config.toml
n_layer = 12
activation = "polyrelu"
norm_eps = 1e-06
positions = "rope"
rope_base = 1540.0
bias = "none"
parallel_block = false
init_std_up = 0.0301
init_std_down = 0.0
lr = 0.0108
lr_mult_down = 0.7
beta1 = 0.93
lr_head = 0.0115
decay_shape = "linear"
final_lr_fraction = 0.0
Each number is 128 + 32 x the weight over its row's rms, rounded and kept within 0 to 255. Layers, rows and columns count from 0. Numbers have three digits each. The size before them is the row's rms in percent of the matrix's.

# down: layer 9 MLP down (transposed), 1024x256, rms 0.0585, rows 36-88, columns 0-127
# up: layer 9 MLP up, 1024x256, rms 0.179, rows 37-88, columns 0-127
down36 100:125179130126157144136103163082144127117151131119121124168215099145143144096128166161124142138115149130101127143146153200095125187117106118128181158112099123097133124131098110127110143160117134184106107093105104094106105157063142114063133123136133138108179079101059128090124087154155152204099108179136141113104129122088163203079156135179081088151106107131161136141090122162140162150106
up37 099:123121097107088115119160120141079099124136072139193168127086129122096069144096141133174172174152125091150088168086103130124137114107116148076135080100133131097090116098123147098113123063079124124108134064140058096170181118174149096149129191175151099093120118099144098079181156147122072096134143147115143115128120067150076145170104135149128132135147091103143139098123117138152101080154
down37 100:115151160134110152125138083128131093159139056144133143080131131067148131143079170145092080132190126170149164130126144121092095036175119113091151125143129141126135154078081101099151158066078145101136110156175094100088114130121119061161098125171075151144120154155131111112159063165123145087164119144133093090116100113118096160126140139115114138114104179094163106094171091162107146135125
up38 092:187102101146124114125104156162133125164101082133149125105117101153112203119163113145085110104090107128139169145167091068047149149100124151084113108130150149126095101038155181139130106163109118105122113073180129134130076069176108145098124148117107146091089077119132085106111125063138108192116100131104111111124173132138162154144115163179140114083196134105112197159177193141103141120149
down38 098:127150114098095108202128175124124136130088106135153064069152151155163129080201136094122049120116113121117144121155129122075119103137082159102228117099140141105092134114121119137121111135132151128055076095161096111073097081152144149155142116175045195151081133125076102157088153112126149110100107093092106130117127119128086122169135097172158115118163101165130158193135131127138104161085
up39 103:144162155092125150118133105110140127141171124095123124166162136154086179089115125102117132075137119066101114081107149148169165069140153193043085157118168106163123131080124092163127164080126124071184122193106123176179113100110115176188104139119121123091153115146121183146167127098119133114160113159109108131133041170126087122129097141108137073125152190137161109099092107093145124141032
down39 105:219200142152094160098140068083127121171119118125089095118142027159119111083148035131142063080147119094098144145111154153172147069056167189069123123132192119179130144107117116115110123111122091135166141051151093121161092137153107145126105143121077089112065171149103136111114180110144122191116127085148131111141124203113117134128117123183155138130164136123131056170098084125148076171092
up40 083:144146077150125141082120095166170144119174117118063061095140150104030079126140101110174093149205111088103146131117092179111081169146161116155114106195087160083110092123150125112100120126130123130104123096139166141115157100076095083149140066093190125146099077125133140086152126153115149124147067162067162123139168031120136120077127152180109057110162125143110109153172154137135144109129
down40 086:107171082123106177160117092196177160118165049211030097165110116131082158083145153140169175103110108147140194114077117126080158145122093125086129135049147050095112122088118160105112154090137075105139152114150121138153102214100135114107123133097130117108154160107071122095123112108098164150137135155090142103097183116089105084135172145102110117145115136135136151132120122154087120144161
up41 090:101100124163151106123162093129111137075121126118150134183117138126143102153162129104175173127124116072119116106151056102162053155130155108098149072151117100208121109116123160133090164153088105156173086125131192110135104127131139106123102104103113131138103055092159104130089117130102107116097132191119054132094179025099137074140130135098124118145088153082112155156121125082129159121087
down41 095:114078117116141079153077150069105138180138095096189141153145119128130102067192198098118149127117100080177142118183162087151142182108131133127173101156156145126144200138120152125126152097112057173153131094135143154124057153150119121133124094128144100172156164135125115120146151148126074096048072062173017116128156144091121142148117076106122125123108183108125139181138123155120105150113
up42 105:131139123128132186143130119083128152177126112114101147161169162146146140152100098082105121072210120139112167060104090138133184127117137131146081150154148132114127107098129116050130102091117133107132184173116157211111143130134069132119126154102112180135119085147129156117132079132076112088107110135177132155157194176088098113097104153106117164165121143146124138158114110156105097178187
down42 103:129125141124140121169116129116167130163156158145175156118137149119102143123095160123102153110105109129154243218096138112087184035097123178124084139152134103135079179162169150138143117133096153109130069129126164087162115104121131029186136119113139107152145101078117122091174146087106160170133160163119149135137191148162152155108148141170105113164155148134090108128122132073171119167041
up43 100:067103186093211090127165115108091151201072108066096165142141102148160120148094127092124189155080122169141090107123114136060113095128108141131155159114082154098125170144105184126157137163152171109115151087095091129153070093169127100154126133126176142089177060148178074119109161117143151079152133093103118149107089133195174101152102098176143140122091123143114132058122146200130097083119
down43 094:108136194169169092158146104089105087118059124077142143162160172163106084160162106082131122165059114137122118187133115121151147142112138151144020177100138145135192145133102116103178104098105166120085114157116128053116137147127086086126124114174162129155110096147117117146126121151117124145075160123081074139089122061118107121121130053070114107174093195078171095085094112143084136130108
up44 107:136136107102201197140149103130107101141177111100108179096155112108165059086097071141081118155122070148088109088185141155086101091121120131088205124120100132075079106120099089114092150097146153106135130130092117202138132132102162210107161052098184137165155186138090100141109086112115169129140089117135133121114125157137122163102197166130184078124124162159100150102099133102116178100147
down44 105:144172064060166135177138128172050122094179122135145109157115145183106110119126122099146155110095178117122184125129090163108115066173069112113118190122086122088100187129106120139135143155126113105176088115161161148089170203106164099114111144121143147114138154105136180115100136100163159164078088087148097097138110134100177143125086165143142094168090154189101094126144142192158154121116
up45 094:117078100145132101140129144190108110126134149084145095115141172191113134097083175188148128123151148138101043122080148117119117144148067071080096108089084147115082145086084135129060210197086104121101148078103157125168087091082127115128107137086169146135194134137057110170120085114129151152137053111108117099110111147086120128061092144118092095155085109110117112143132091147118059099142
down45 098:090157068131107141126136185242107128141146118090136121156128113134089192106136051131088090142124108149109152150133143112120164102136072080107064167145144147151118168072135116142144072135114068075098107083114144101084135090093150095107101133196113207114137103117062130117148143093126120108113095133196143099147123135147117187060063089094161080078205179150143151113136136097150147170144
up46 104:124128165121131113089179161125177123149095157185062134158131138156166156135147127113130191097093075091106146160115112149073070111127088165093133189153083122043089135086085103123097066141158118094156142107113119130138191122125103165163122158083135108149114128168086185098119136102165132173136095139142143064124053097124095105149137152133112167072112135106108077142139140168124173148150
down46 104:068139144098187155156134156131111186124132160121105194126141134097103118122160065128158141138112126110142112193172145113131190135132087125124172208160136132139125141060147154061123135110116154157124141115099092109136132151193195121130096112091141208105149081122109167087167137133157141113129091083142129107180091131123110137143177115147148167159077112131144119080099118099117126155148
up47 100:121101134159125095154104094128157094116079102138139109085142110087141131089126123139158132123133091121105190132109034079048147155131111178111095176115148117120212159149123077118142090062106143156112190141169157110103142093166130121108092081153086067080167168178111104099102118123115105129117114136137148119135105102064139058098136114114083134114107066170100101126139132131118121159126
down47 098:103125114143119120119120185112134150155137100140115094143154105125132112141078092115139101117074143174099163111160127118151147069165110152129066131080192147072123160142160120159143133154058136180119122083159113118126067126078099096143140125135100142108136179148118192145128114113098098143179098066192122175128155123154100118136129111124037122096071128148177099162077122076143137154107
up48 119:152133131155117116145086147121131130137081122049125106117124103124100150134109133128183084162122075165143151158142117122174115121182177094094114096128150163189095166122148085119083137067133105121144203109197179120162156140206112159177141108063075120140128120102134111095113173195113124168072114183105148129129082129155106133176083078113106115102170095071162125148108091144132185149125
down48 103:168182224128134160077141129146131116146117114126100145140151119129102105129177115083131154142188091141155115088163126156074137131080117108171099164088111113119176161146122149125099119130109048124152114143117122115074122133113150126130104154159175118084136138134144118147199062097078121146106148153136155139029101127092068119128163090118155120135154143090099114147190171159167087136145
up49 091:157140145156133128111094151117117193092087138110143096112174138157165159080115106106147110116098127146140146133150106139166147146098163146109079131097141145146099156132070121148106182183160113175131127110101151089146051086091149140077156099094150178182152130080116184146198129120110132153131203165177155140109164120160121088145136107156118151136130107097099139147091194121075151126152
down49 093:147135109126156119147143172114159062119174110162170169140100103150124112099160100165136165114140154119127127147110086135203145111124155153120115120209137191150084161121150135159127148144131143154111105110171136148147152142126129142157165110085162204142125138073115176137165148112169136114188124183141116103161161157152121151129168153069152137181088137100124121170106181167158061113116
up50 104:130106160133112144135116136142133172145149122133082117130098079118150107103083105147166132151081137163052066119088071122142141155157210151122176187118104124142185165164096165099144146129169120114119134120131097151103130124108123181105142143098131198063082105174164090114154167097140101111127120187118156109098181132133135137124155106117099101147189093159164119115100108149132112175157
down50 098:096119151150146088155129151105090092144068101155066074131102090142146118158141118167083130129137086066110072165140135140113173108157121131080131169150143117164173143116112131091118126079084124154178138169155121142129102133165135116139121125071121115155151087135191103126174129172102083171150122124147139076129157174114129133173044153176122137162127100145125161084078070085174164160209
up51 086:078101106087147074121078119103147112096110125113140067159101166112105113156166165135100166118200124125138085144087115164125078123114163109144104145157090152166090126192112069124137155103106143092103114130191157119169104113179107170112111132077171096153105162115117076142118157107126152111084123156076153085124192132098138122110131141203165101109182137104122100131140099160143097151120
down51 086:118093157139068168119181126123152159120125138141108090191112194125101125120101139091157101128102061146110155166136066110104134132152125189146138108229134140080210077142160109120124172141110147122121065118124143167079056108110079080132162121178178083083122157188112134157149156067153188145151118097157146097125116048139111121177137084140163115131133179104075120091070185115162140169112
up52 101:146123141113134155058102118124102088098151108204104081174132128133122088153132181093103061101150078128115110220164163067120130064108107101120105148129187101077156110105151165160091099100106101117115087101198098088099109131135099131182082135178150081049090104094075162145129119115100161177145119134109133073120133148165152139080150117156165096186141176137116118073118155093129158172130
down52 103:129096152110084161154134107104106089152157137189106177073079092173074142133138187157141086150145166070120103171146140080089106044155064148130129126134142152044107144149153152122124179140116154100134095125135077109119126188046139135073129080138216154131110135096164133154136121108094155143107100117072130090202108157126154127114134104118121140163136108122183147093159162058159099111106
up53 110:114150101134129136092151146088124159150158137197121147155133141099116149116139078166103131183110144073141176162114141145137096163097144172127118090114147127069161154090164116114113162109050149154134102123181143130109114151147083091125122215134180121081107105084145101108129174117077155107154157141189153111108167112141106113170095127152191125111126108089122116115187118136124190117112
down53 105:129164134137107095137140146127130141113149135060075138166082116067148155086174072071076115129211062152156117165152091161098143122117125076135113149167115091101114129100142155130123129106130152109109064181132098140113122091143136219084159172117101120126144141101143106136107096117073105073116075173118117172180147129145162101105147159103117133128099130119020136088111090154129148119185
up54 084:072140073094151118134110070122137129147111184207182077113143128130043086126143071102100078085148095092137089109088139127162114071119097159164091115183126160122100109112144123096127112165104118082136121102108126149141135156181130064182143109120151156132167160115170110105146165116123106126133147119123117140151119099182112052107172144163123059163108175130106132145192080160180139066091
down54 093:112147106107174126162075103122142168099063120141202160128101107130172157113171099135178149095157168081133146120163095186177121132139095132184090151088137145122139161158142109165157127093137116139175095087134191149118191130103111118099145142153080135094157106136134112114135141135156126115138171107108141184125074156163144169097068094155138135111143167149141124168153098129157127164144
up55 096:091157146112133131066085079089136146179160163179134103140134147117188103135128110101076138128112120146103119128106171113096115161083159110145158111152100140149092176159148116116087127106155152027071089064127154112132122139178125140210118192113109139109163095063103167134153111114143071118067116127130092098134054182207207096100160174111147142172145081104148068121129149147092115129065
down55 095:054127133167092081117142097158161161167095166074079150120199109134162105115085135065180143132140135128072140151096136106162115158095130084115091129126081087140095133115154119157161077056116128100091137109140182133130135146105146093077164133141099176178135128109132091142139083196108130136137157114107115136121162089126126138183077074028088136118069164157149150141174103084019133059077
up56 095:094178078108141104138159109123137153113115148170157191161140134123158133065169091199131152121109066086118073177156157068134114131095099079158123142172131135175110114148131107076139155133105124085141134077138153123162121110168093102188102110089077177097159030080113102093130127140100158181161123141172120100116102164135111162178122191136074120167099125162131155096181128142139159148077
down56 098:127139127172084089190177106132109144080165123108170143176110101130131086156150146162151147135156113092129130139156194155104142183138130098147114120111121123127117146178118207092134130142127156119074121146128124132098085108122188071151090156187165141145145048113131133161097152147093112092148090129118084112173107190100119132118076112093093194163174103171187098117108146117104135150121
up57 098:124147126090133144118139122169135132072052143161109075088119102097121109173135184111156118117075103130122068113089091116103148072148156082175143167116151139196151107100069080096089062128124087103144159072139167110111113103135171130122176129085138083110113150124135150133111132113160118129154061086087149166061171166083141138098109088146187181083149115147126135082089133087115100165136
down57 097:132161124045144113137112052142116149102086075132122118075107099168077048101106107126141124105067118185174141155150125122095130112097105116131167137080127128180145124070161139117130129128104128144120171147237127101194088135111108099135102111137126135123110080122149174131127166095118052135121152150143177191124160089159113122199146143119082168103146139168138128139114145130150125167154
up58 107:108149102059159125088070118099151089095115139070148145122120154153108139143112129172165045119143117161155091178076128095111177147124200118122163124145108207120128144219150145196104151101125181139117126122138098131132098103205110143105123139102134187166191121145125102104091078130096141090158119133105104161091114146133162105115164115143112131114144099072116131154161178154150125101170
down58 100:065125125101144179142151135074117082059106156212200132178156141160156134173109180144112128078124123137090060129150079106111104180188145136149139164152096118103104137181139158126122111130147121203115140114139099113152128131084162133126107134113085134130131110167133129179146109071105176114136089127123089114178167202168106123114175192107092189180142131123157076131126105152149158091194
up59 092:175137190127109118116143181141128071133139131133104113118192152142140153147127204121142120135041193077139160139132142145104087160106105105104143117181170086131160170100156142104100089184126098052163100076119075121126125180137085102145201134172159090127154111141151124176104083121139157117161133133140093160097160166109087119106129088164145148152133173087115129092112149107087196120117
down59 089:116180086152123109209129125082051080143091111040134106100150109140149132172124159063079132134141167149136114094141160122135123166163122140122105156157120124129181129130142109179125172131156141112144189127207119060141062163142134077094144124084124151061113105114160176163158096108140097142142107122099095115141162092158159096095113146143095140089114109090160162118149113161160108192179
up60 107:110119120167129203138133122131156113124167150133110046107087121086223114065095144103126108131140153101155129134147117169135153157086194128138129129128110157142147121129187174075120090131094089151143107148142102102155176164127138148151079126136089141098115111137101141079167118122080129105088111149109137126144166099156071164088201091104131077118170120093148094134122172109099125087110
down60 100:106128148069136165133107163048097147101123110138137087120092120148145094147101150129100113128155147127190185086115142135116132112085119141160161071117060141126157073186208151082138146057113126168122186150150108179131186123081137094159054169108126143128148211059130180125178141079132134096092105149154093157183161139092117155112211133107162123086095126112123128153136156136118127138098
up61 104:123127112112124135169082081176142158097130089151207098085151092153076194139176106136100115142181141092120127132100143103150125108117082096093095118149130181133161106082131101085127155108147155087139081168123144154103179145136141079188123121138077137111130172147126145120098088136096145088151147171140135102084070145181117153156186164189069124144132180118112125102101064149172129127067
down61 099:170065117200157160121140161107098164115113104069163141110183140168186156105149186141108101061176088160133159167104147098113110060091133178122071181127116200099137147172095102158144140068150128115118083154150065121131128117144073134186145119116116114138105119128111101159136114122094149117110192087044089115139070159165128172100092123145129133125126105143121098123169155190111078136118
up62 106:108166063211191108152066103144168108143123098123131156169136171141118055132165094155139139163097112097141135163167094119172154115176145091096097154123179091149130081100189187130146140145165164109157169128165145124113081119156133101085111151063125141158075147160065118109122134153116149174112101108134103062137137122150139073116136100170141136131116210111165174163162120118146130167150
down62 104:101119070174149147187159125099129106126103105190176132151163173125142108161116098114090160093154130186118088185130178147088106060144136096095143160125084125126158137136111190069181124115158135079207134130105097194118187105096121113140158175131137095107152111141131139102167096193161186065087120152102132089088175098130096092141125075131172141168075080119101142162200073116131155119162
up63 092:147128151126129085156164095127108133187099178084141201156185093099153092069151114165177128123148117157176162168101174148127068164147097167100156145117150192119163118091127176127121139103091129148138153170103094130102135122168117078119111111167168068144110168108137095160186163144105136137210117114183102130117120129123110139167122065140092086148123085109136128096102107098118092117139
down63 095:105139148150097119200130135190091169158109149118079105155129145162141109196178151142145134091081113100109125149066138113147138135161164117194120148161188091134096082128154082114107181096142153109216142155132121125077180162113160090139146099147089135171135193146089073139127086142079127089124161060141103073085059123080155086131148024075148126076155104128139069157030158115122114144093
up64 091:103085092049093099134117124126132150081155094129127113135118128166155123126185097148109106113148144131124236076094096145107107056109128090146180148073158093143116133159126104127117110157104092091155178089146115111188140134132133084173093145090078044108100185156133156137115117088146136140123135133184113167134136142121115118120052122122139148100158110125116111101124107158161158141137
down64 094:060081137075148167131127154153141156134124106107140132131074180116154155110083063155109075102142062165097187146137152143106108054142031147082154070113145110135147131151119099101110158122129069079161082156175122155123137140159126135138030134134150125135099120139094136107119126156054084136154097123059093084154125147138147104205137089089056122102192102115132079118149083137081090111127
up65 113:139116179124171111130175089083134119111130113144137124131156119110060112172098109149124174129107179088111203137125104074088145105135135089094103148164162152141102185158125162107105104136078092134173118128077134182033150143157142152166124117154125127093100104118115141061151146133148143171122075143198136141121076152114177162158148067119096157121149125173129133143157133059095089175132
down65 106:112103131187134111144156091094090103089145113086125143131141158120120129151134109163141149125114155122128167080142187130127135156112160179167145115125106132131151097081180144137112119146140141147139128144160172137079095132155100075254145027116161146140153133193145101069098162133072140125108136155185142165159104133141119185062119150129116056131076117073165099103101151103158099182129
up66 106:144157141138077119177156096122086181121056154162134080127124080122120132160058141121095173110127098105137120139142126173150064166171174149118162070137135083117137151123175104168112191159138132106112117094169061097171178129144099167179072120118187104106089141128078108072149134133171138143155161111128157147122178147174142176113116153096112088123065134137145145051137159130118060196098
down66 107:163160088105125107104179084138106116105138139116117187189139140062117116129051184130152072209094152089109151130103119162101099163184088092099139153165095074104137165129162120093127118129133122094128125184196094151110140151170107134155136125147168141134213087148108177118145119175132153146114187099111155093174166147147189108086156146203160145137115179151133094082085031161123104124083
up67 100:082123173150114111146137109138135123120181154127085130120128160120092095104152206067113136145135150136166120181087109125130142069139153109105111186197136113189106166102150122116118163120100171077172118104139135116157081090120196048192134120132104121098138176085113139152094127111158126171103154186097118135046124116125110171106092143146146123112111139134067136119149136119117198129070
down67 099:050137148162122122161098115134096202080137112127107117170175132148064157156130141029164146105097160097087124118072139093124160046105105168133151177143108101104091137119135166142127107110129129124092106084137124063121144131103137105111157091157100143138159068097149105143122172095157150159139189155125078144130089104126085150181186071115176070121150153125086165124135072172085127109123
up68 106:191152115128105125143151163107116058109109111130164094111105118148125138159089070135115102114106098035135086129154063130141127131196139087118171104060109132077091076118147096165100163083182078083098150134097123106094119072142188086127107071102096048126136105059143121108094100116119116159090161120125148150143111146073138079134099115143161110132196111120119105101061162144114114124139
down68 100:147089118139142136114064124114165128097120122106121075178124139180156190084159155114106104106121165151116143111130155098151170115189152130111065125129163137096164157083125113160163163080184113107182175168114076126186165135128170164117173085154144089052109162113143110058113137141113138101151132097149136141180064157099129113132100148148164134087143106125167136153172084140124154122127
up69 108:135113136118147119210142105133152139108150137088146164133117181192115096121114129112100162167145158141153168137128125071078103136152158130095106131109158117139158153135102088110136129131135109130203142113145144139220102061116103116102126199130129103133158116126153113111164195153061149131114120098061104042178048154117137158126126084129148097193055166111100130084127178159151161119125
down69 099:147108140125101132124129163179124133102116179103110153120163161191144159145166124127095140112185084120097132166171178081076158124126168097151100138135085140191151092090057103136171106142105098079162098174134119137068095103150088154112149106112081137147132153135091153093183101115109121143102115063069102043131075107145217133110095125119086061164104126098110125103126139097170174170139
up70 098:071098119077097126178152170159190088036089092147096127118167130122131123133176090116116130106118116101086113145133073145153172171138173165126187089088061133187091120107152076077101099152129135096093123109061096175112156124097179133154145131128180136120087184158047145200158101145187151119123105141144107140126201086117100157141135145131156146135181148096134175127098101119120077167079
down70 097:107111095047159109131146140124170151079061131162075173125164092126086128115165063154103148099143138185170111129110091157076165147176116106102078082114110097085167112095090083108088154048150066139171180129096083183130154144086118158062091123125129132159128183084116191156140138145128133088124109144114135114118119128124094120159154074082155107170140134128163116133137061122126080117145
up71 100:162104156158129168128097143103097107136170073114153100144077116141092128167116086127124152086160101088146170105093135172131140088134154088135174126129142079152169115058189114097073167084087118163142135115145081098090152129179153108174106076140124153104112169106135123142093125096114134101113120164107150123156184104138135121094082117131133162142129199145090144127103147162142074125147
down71 097:101111161162090103118143142115125095114175155133095119088123172134144156117071149123204165134102105103128120097091147169144136093083159127180182105143099131150101153127136133133106078083168090129149131041245132101110168152153141092159090089165176185124164155167165150143135124134081135116115076149133205101115121143146170106110102109113126150133136136137173120104180111116146129090110
up72 109:141105141156179122123150064093148163135177088113090127096035117157133124117120140113169129163084138127142112110133044154187151117178116148118112076110112073155153155123083106133084135114161091180123109169119145154104100131125102189132170107103093089136140109087045077067109121114104145101131112144135080098115157111182130112137084147093176146144109100102110162096146142134162107100113
down72 104:179164126075155136129131149073130139159144115084147121114144167170092135139165096076092179169134131087127065127171092134123108112151131141104089126061166103116124192117109167116153062175130135134099133200110080154105138136124115181154150108134088137107146134083164116092123123152179141103125066163107126043115202185136131147181119159073141181134088094139133141120120143108134114160141
up73 091:146100172115130139214190097098093136136200143133086100108141123176134119149121141141104096126079116164096156120180150147140159088183156123114147091080085131134172122092128144196099156116137147090061123131156127083161128124108067095047100123157119151172109146172191126108074109155119098104164149159129112139075094142079119145109113079148142123122112085137078111078086124187154061143079
down73 106:156162099148059156106114196117188124128114136170140180183085097134176112070153111097139131122111121107144144128125121110092123155114094168086146216160141126133100091154116078096133140113145090129211129144133111123098173140164161158165149196106167077124131089097070096168220155111106165160108078141142176089172187137136127142162158177143095149160128132099143160157134087085116143108152
up74 111:121142070098113096141146060145173181123132162170097147159161108080136167095147138142161106125104111145173108153165139141134151159092141103101189073087160053134098114115178125181167116127153080141079180109141102157121162121084206129103110178127131096136147143059116122111067218087085108109166141127144081116106191119183080150166100117132134148078136086151158145133105174162084123166127
down74 101:139123069112158131076089182161083152139085109092156113048121108139136125117138112095093114069149108092089131145165159110139077161118183085087243123134136063125147131165110189120138107092123087102146109174143172138139090090134145111109072172152125137130078164125082150085146146164066148112091130158164081114112136129149089111154136118138157121162102206120132105123045144124114187167142
up75 103:134070137166140182084136129118122193121072126193116181138118119157156163115159132106114198167160108130135155113097095124082091155113146119097122129125090123134122053119182172153127165135139087141105140164148118151123152092131099077103121073173139141105183110125114136146139110102159109158161116108134131112155156112171158161129167134151142139171104104101146070141153164126095087130095
down75 098:148155117114140152018108148129110161141130155087122150155091064151142157084136047130082101172094159110102124180114135124095100113096143154100146127146124166116113132123122165136056165105109119137106170166165114027138103073119065144122096096155107126106103137152075039090097103120125121135131138130126150110168178148157139104126135122125089144167123139089123068096116132130116098164084
up76 100:146119158099119102155164089140161152105142092138120149089077097162140098131099138172161143119072077186157150094189165148121151107165154128154137132124113093108085141139175136163099143138155101148139053125133108105130145182082134179081133128086126122133140110143178166074060121115102088185176146179112164128159115115099142186144116129125168141142108162124134131152121163162133074204140
down76 097:130111139134129096133101142088101105147098134185162086161084164099117117071160116114086157124095108031127116142104152176053145115154142142169157140148073111119113181160140090145155147154158131097187059116100124127160169121097131134104148123135086108184130164170178105131175114105113136135135134159169088082139127078144167083114158086125133169144124121131168110089158109062167144076192
up77 109:137143138131161084197130075151141111134121172169127121162172165095137134174099179154124091121130133170169109044124110133135177126029151105079106097102155130154140097099132093147177083120132134179091088105137121136177161147122112115130162161099148155098105071112137071083067148087142127108120164205136111127164105118155135121131138151079146140156102165149132155154046144117117078225102
down77 103:093114171103131153094148070091175122106142086116112080111137151133149166137093144149112091116105139160113100102126121150101146095108130131096181107149169093122189099153127139122129140125114140185133096119101156156133139077103069109159159195126109111071134089092108116143114146178143115150108119125113090109166124130123065103184157105117153112159140173164150151142063091117053132138103
up78 104:171121133137139130152120112110137072139146148137110143177112097080097132085161173107132145166104122085164138063186158116204097115196104129120130175086139159136081149106113195169157135170193134134133143110082166081130175164150058123144148108138129133108112102096091166214098178158117114108165112131124131147105176147181084130116139104071129110080148127070114112130094166099174154097128
down78 099:132134146113168076086089144132169078117132065122199144104134119102141058084129117126133099105071112098155118147079131163135129132146124165100123153142084117121099130103164145130143132143135100119133179133068110082140140108172135117149111136137160065045098128126153148111121147127110069152111076138069097118106095104099095107137159128086124192127188141130144155096102192067114076119082
up79 097:109096184103255177064127155126124057125161191094123119165110158144122138145121104111140130072154129145102172120094160161144188154123134183112056109110184128092150153164124141115145115120154138100075134169118108121122093180128140124135156112107084122153099195059138114169172089115155162222101141139105059109145118122116112115152096121106140129167150141095129149102131154112059106160079
down79 097:188143176066092130034164127124133073148139152177116165121049099114003112147123151194134157210139174173111107123093144107121165118128143146135102092166162101087138139124139115123123057130107144128033101153142159104094125133131168158159170146172097092148124101144117110192170093170174128119104158142111140072125123097092140094133165127105126125166125118134163120124151185105096058142157
up80 089:162185131137060087140150169139072177148102187092205161121144089072094145090184186150099190093109144114126136109169138104162149153175207113123119088140161114139137114141111145204151099084159087091105180160124113198128133152098167128109117166062148135162144116108103148138145123131096188112078150134187120151150122133143120141078152132135150089148127134159166189101112143107152135140160
down80 096:091051110113111124159102128139094172104113149091113145146120099094049136159165138151181116187149105138132126116112171119119106203086149099113111124118107149170151093127181164128147130103131155124131224130120189096084135124149114086113160129135147149098186067106126094186146141063129109162086079149150107148183188129180173116082093112108178085140153160061131127109160111158170116080175
up81 100:161115171098141102120148113155143104047147094102122141090099083117159160110102048147066190080135083169138133088174146110184137160133144156152126115171174143133127109072110157126079122133088123106096154140163100118091113103139141168135129110128156078051073129097107090166146169129132189107159151168138172184102135113152127154109134118121192091104119157107150068123089085087151081148069
down81 099:122181143138124123132145120193117161126099101148120133141093114176141169116081127136116118084127096181111188153177068113171125106098179125067104116135132054117111104074118140150069118097123135106115093149160129093099138133143078149113118110075120080120087103101081127188163106155116183132126135183116147097176060180104112079115129115174152137152148145141125075111038160152124171053079
up82 089:135193195095079193100156120167109086094110127122163105117108093179111083146112126138162112133156140135121213154122117135154113116092199095145095082156097169102095126100109148077108135129195123081164103132084146116135136122165085086110082131136157141088176103129167097141104160185093133118115194147118167114119101119152160110116136144180168112141051122182111091172129153154107129149137
down82 095:107139191120101108149152179099108108098142139130116115161174141164117128159074163181113106107093121076082137160143143097144101116169106138174188166101126126135131150160124123176088148100093124135084166146090105138123112060082062153104153112100121110187099119126145152067117122113121137105056100127093147158091122059145123124140104093157115078133120089147182088162121137135109152090125
up83 100:116092174153118164062087133127148155102101145115163106203134070112178169113152154148130093099073127125164139115139143126145063166170087167129147146140132111161061072142118152122122110154135133144130105125214138146126115131114131164159135111152123103077145176139129126136115094133055198194104116127142165129080148131157230149096143125079111057131160121161118163039065110180137097179090
down83 100:091181144043114116077104140121110157127139128118149078185133128110084111124093113120152110146157185096151115159132156158068086168129110075140125135146123106182066169171158111133127127186156159130073092130088110176076129126126146170123190170076136133091129120119063112106207197122114136153148130138122106136113109106135167141093183158059143172141119130178188111093158166139119141087187
up84 083:113126147137123152065157154133197120135215168155216107065154147063099151120126191122222189121143131156143065129112156113100115148180156117108081130102187117120135140115189104105164155112077195124120095135152116191074187101103129066156136113141153193175172107113088088129165144094126117143131139102138088129066099117174126148151109143103132083114153127142143122151078131108129182165165
down84 091:146193102138126126151111176070137112146089060111171160109168099109136154133137116202126114148159173090162113097146161119137160130075114187147142145142094070115183162146125085151127137135098142124079099142039120060102111043147149085115139208163184151162125122159091089135102104125155126114086093134067116182172085128090232135152154133091128103130227134116140099121094109123150148145182
up85 117:138088106172141117152135141120101101120110122035135135088177145086113118135148118167171102109177059119124131171187164082122183119081131147131151077137146078134069152087080181146079102089137153079157153141094078136158138095117118122087071110137186169141163138144134113109099165135145121096221137158121066115131162151109134120102118123148153089139138140116089100144098089070186117076060
down85 106:164112089117169080117111105131075126122168144109119153128169099120121115106163108190150131127157122084115146127188150113118126119140161078103165136112081143099117216112161198155142090114103081082142047157140061148142121118110117165126089142105160136067133126157108155159177174165166163069102128107121146110176072115122161125145179149112150177128146200074141112113156114108157175115099
up86 106:076138147154139185114099120163095141125108135149142097101066155120148105051145112180122064101149109113136116184140082189136134093202107136127121089127170121146131089147129169138111127125102158122139112104179143157099158141081155133152116073129165119194107074110073092153140149125095084115137082110060108125103101177160154097112108104130167092138121105131110099124107157137084147155138
down86 104:147138128097102133148067145118094116102119155168095108140090125104138124117173139122158119103126127154154115108129086175150154098139139091157132121113166072169075176077121120128094141109103119145162177130129164125133150176114118147099153096158181116164145174103144144156157140094082121102095079188112107137148129085119114084082133093148170142153170194157149160086137151111131141141162
up87 101:163078162153144094130122132096085137122138162159157063136126145121195094167144083101171178125167124139071184087142087143169094132129122091155144082178151104127095121139164135180087123151128109130112099100115094146130161125130101097158129184111144127192137171117098170131098116155107083116117112101145110143144089117104136147072098164175144109103100124128120115117132142090172142119108
down87 105:095176179114135131082080155118147141129130098138118084124125121181089123150097125108108087141106123161109088071144122146093109110134118122169078147189186116133114139145145199111143154128028142130135173137075105081118158155151152129193067083142165131153096186119099132151167080171117105175128132160087077188202134126084118138119123140086131119127147120144168129119087093100183112116179
up88 091:154110148105112106086153078130128092161113131125082158182086140148159094114143147178167092093151095107110126069164125131085158144104103105096190094092140144197106119058098111097109170159148104094166139104105121183113135134106140110112109106136121152156099160154112090195148143132128134115113080163052143159089161111198113058154156185131134091171068179091141124131121141168206131193130
down88 103:124087166122150131150086111175133118117178111193113145094117154154156143117136166103078106066088144104076144078139094154120109105146087131117130129198124136150102123122105130083091123172140097078080153087117184140104113144128122133112105058061149155150173076110123130189134193071115125188148096115086103149107109105091150117159108145162189139122133146105123073135098136122102126172152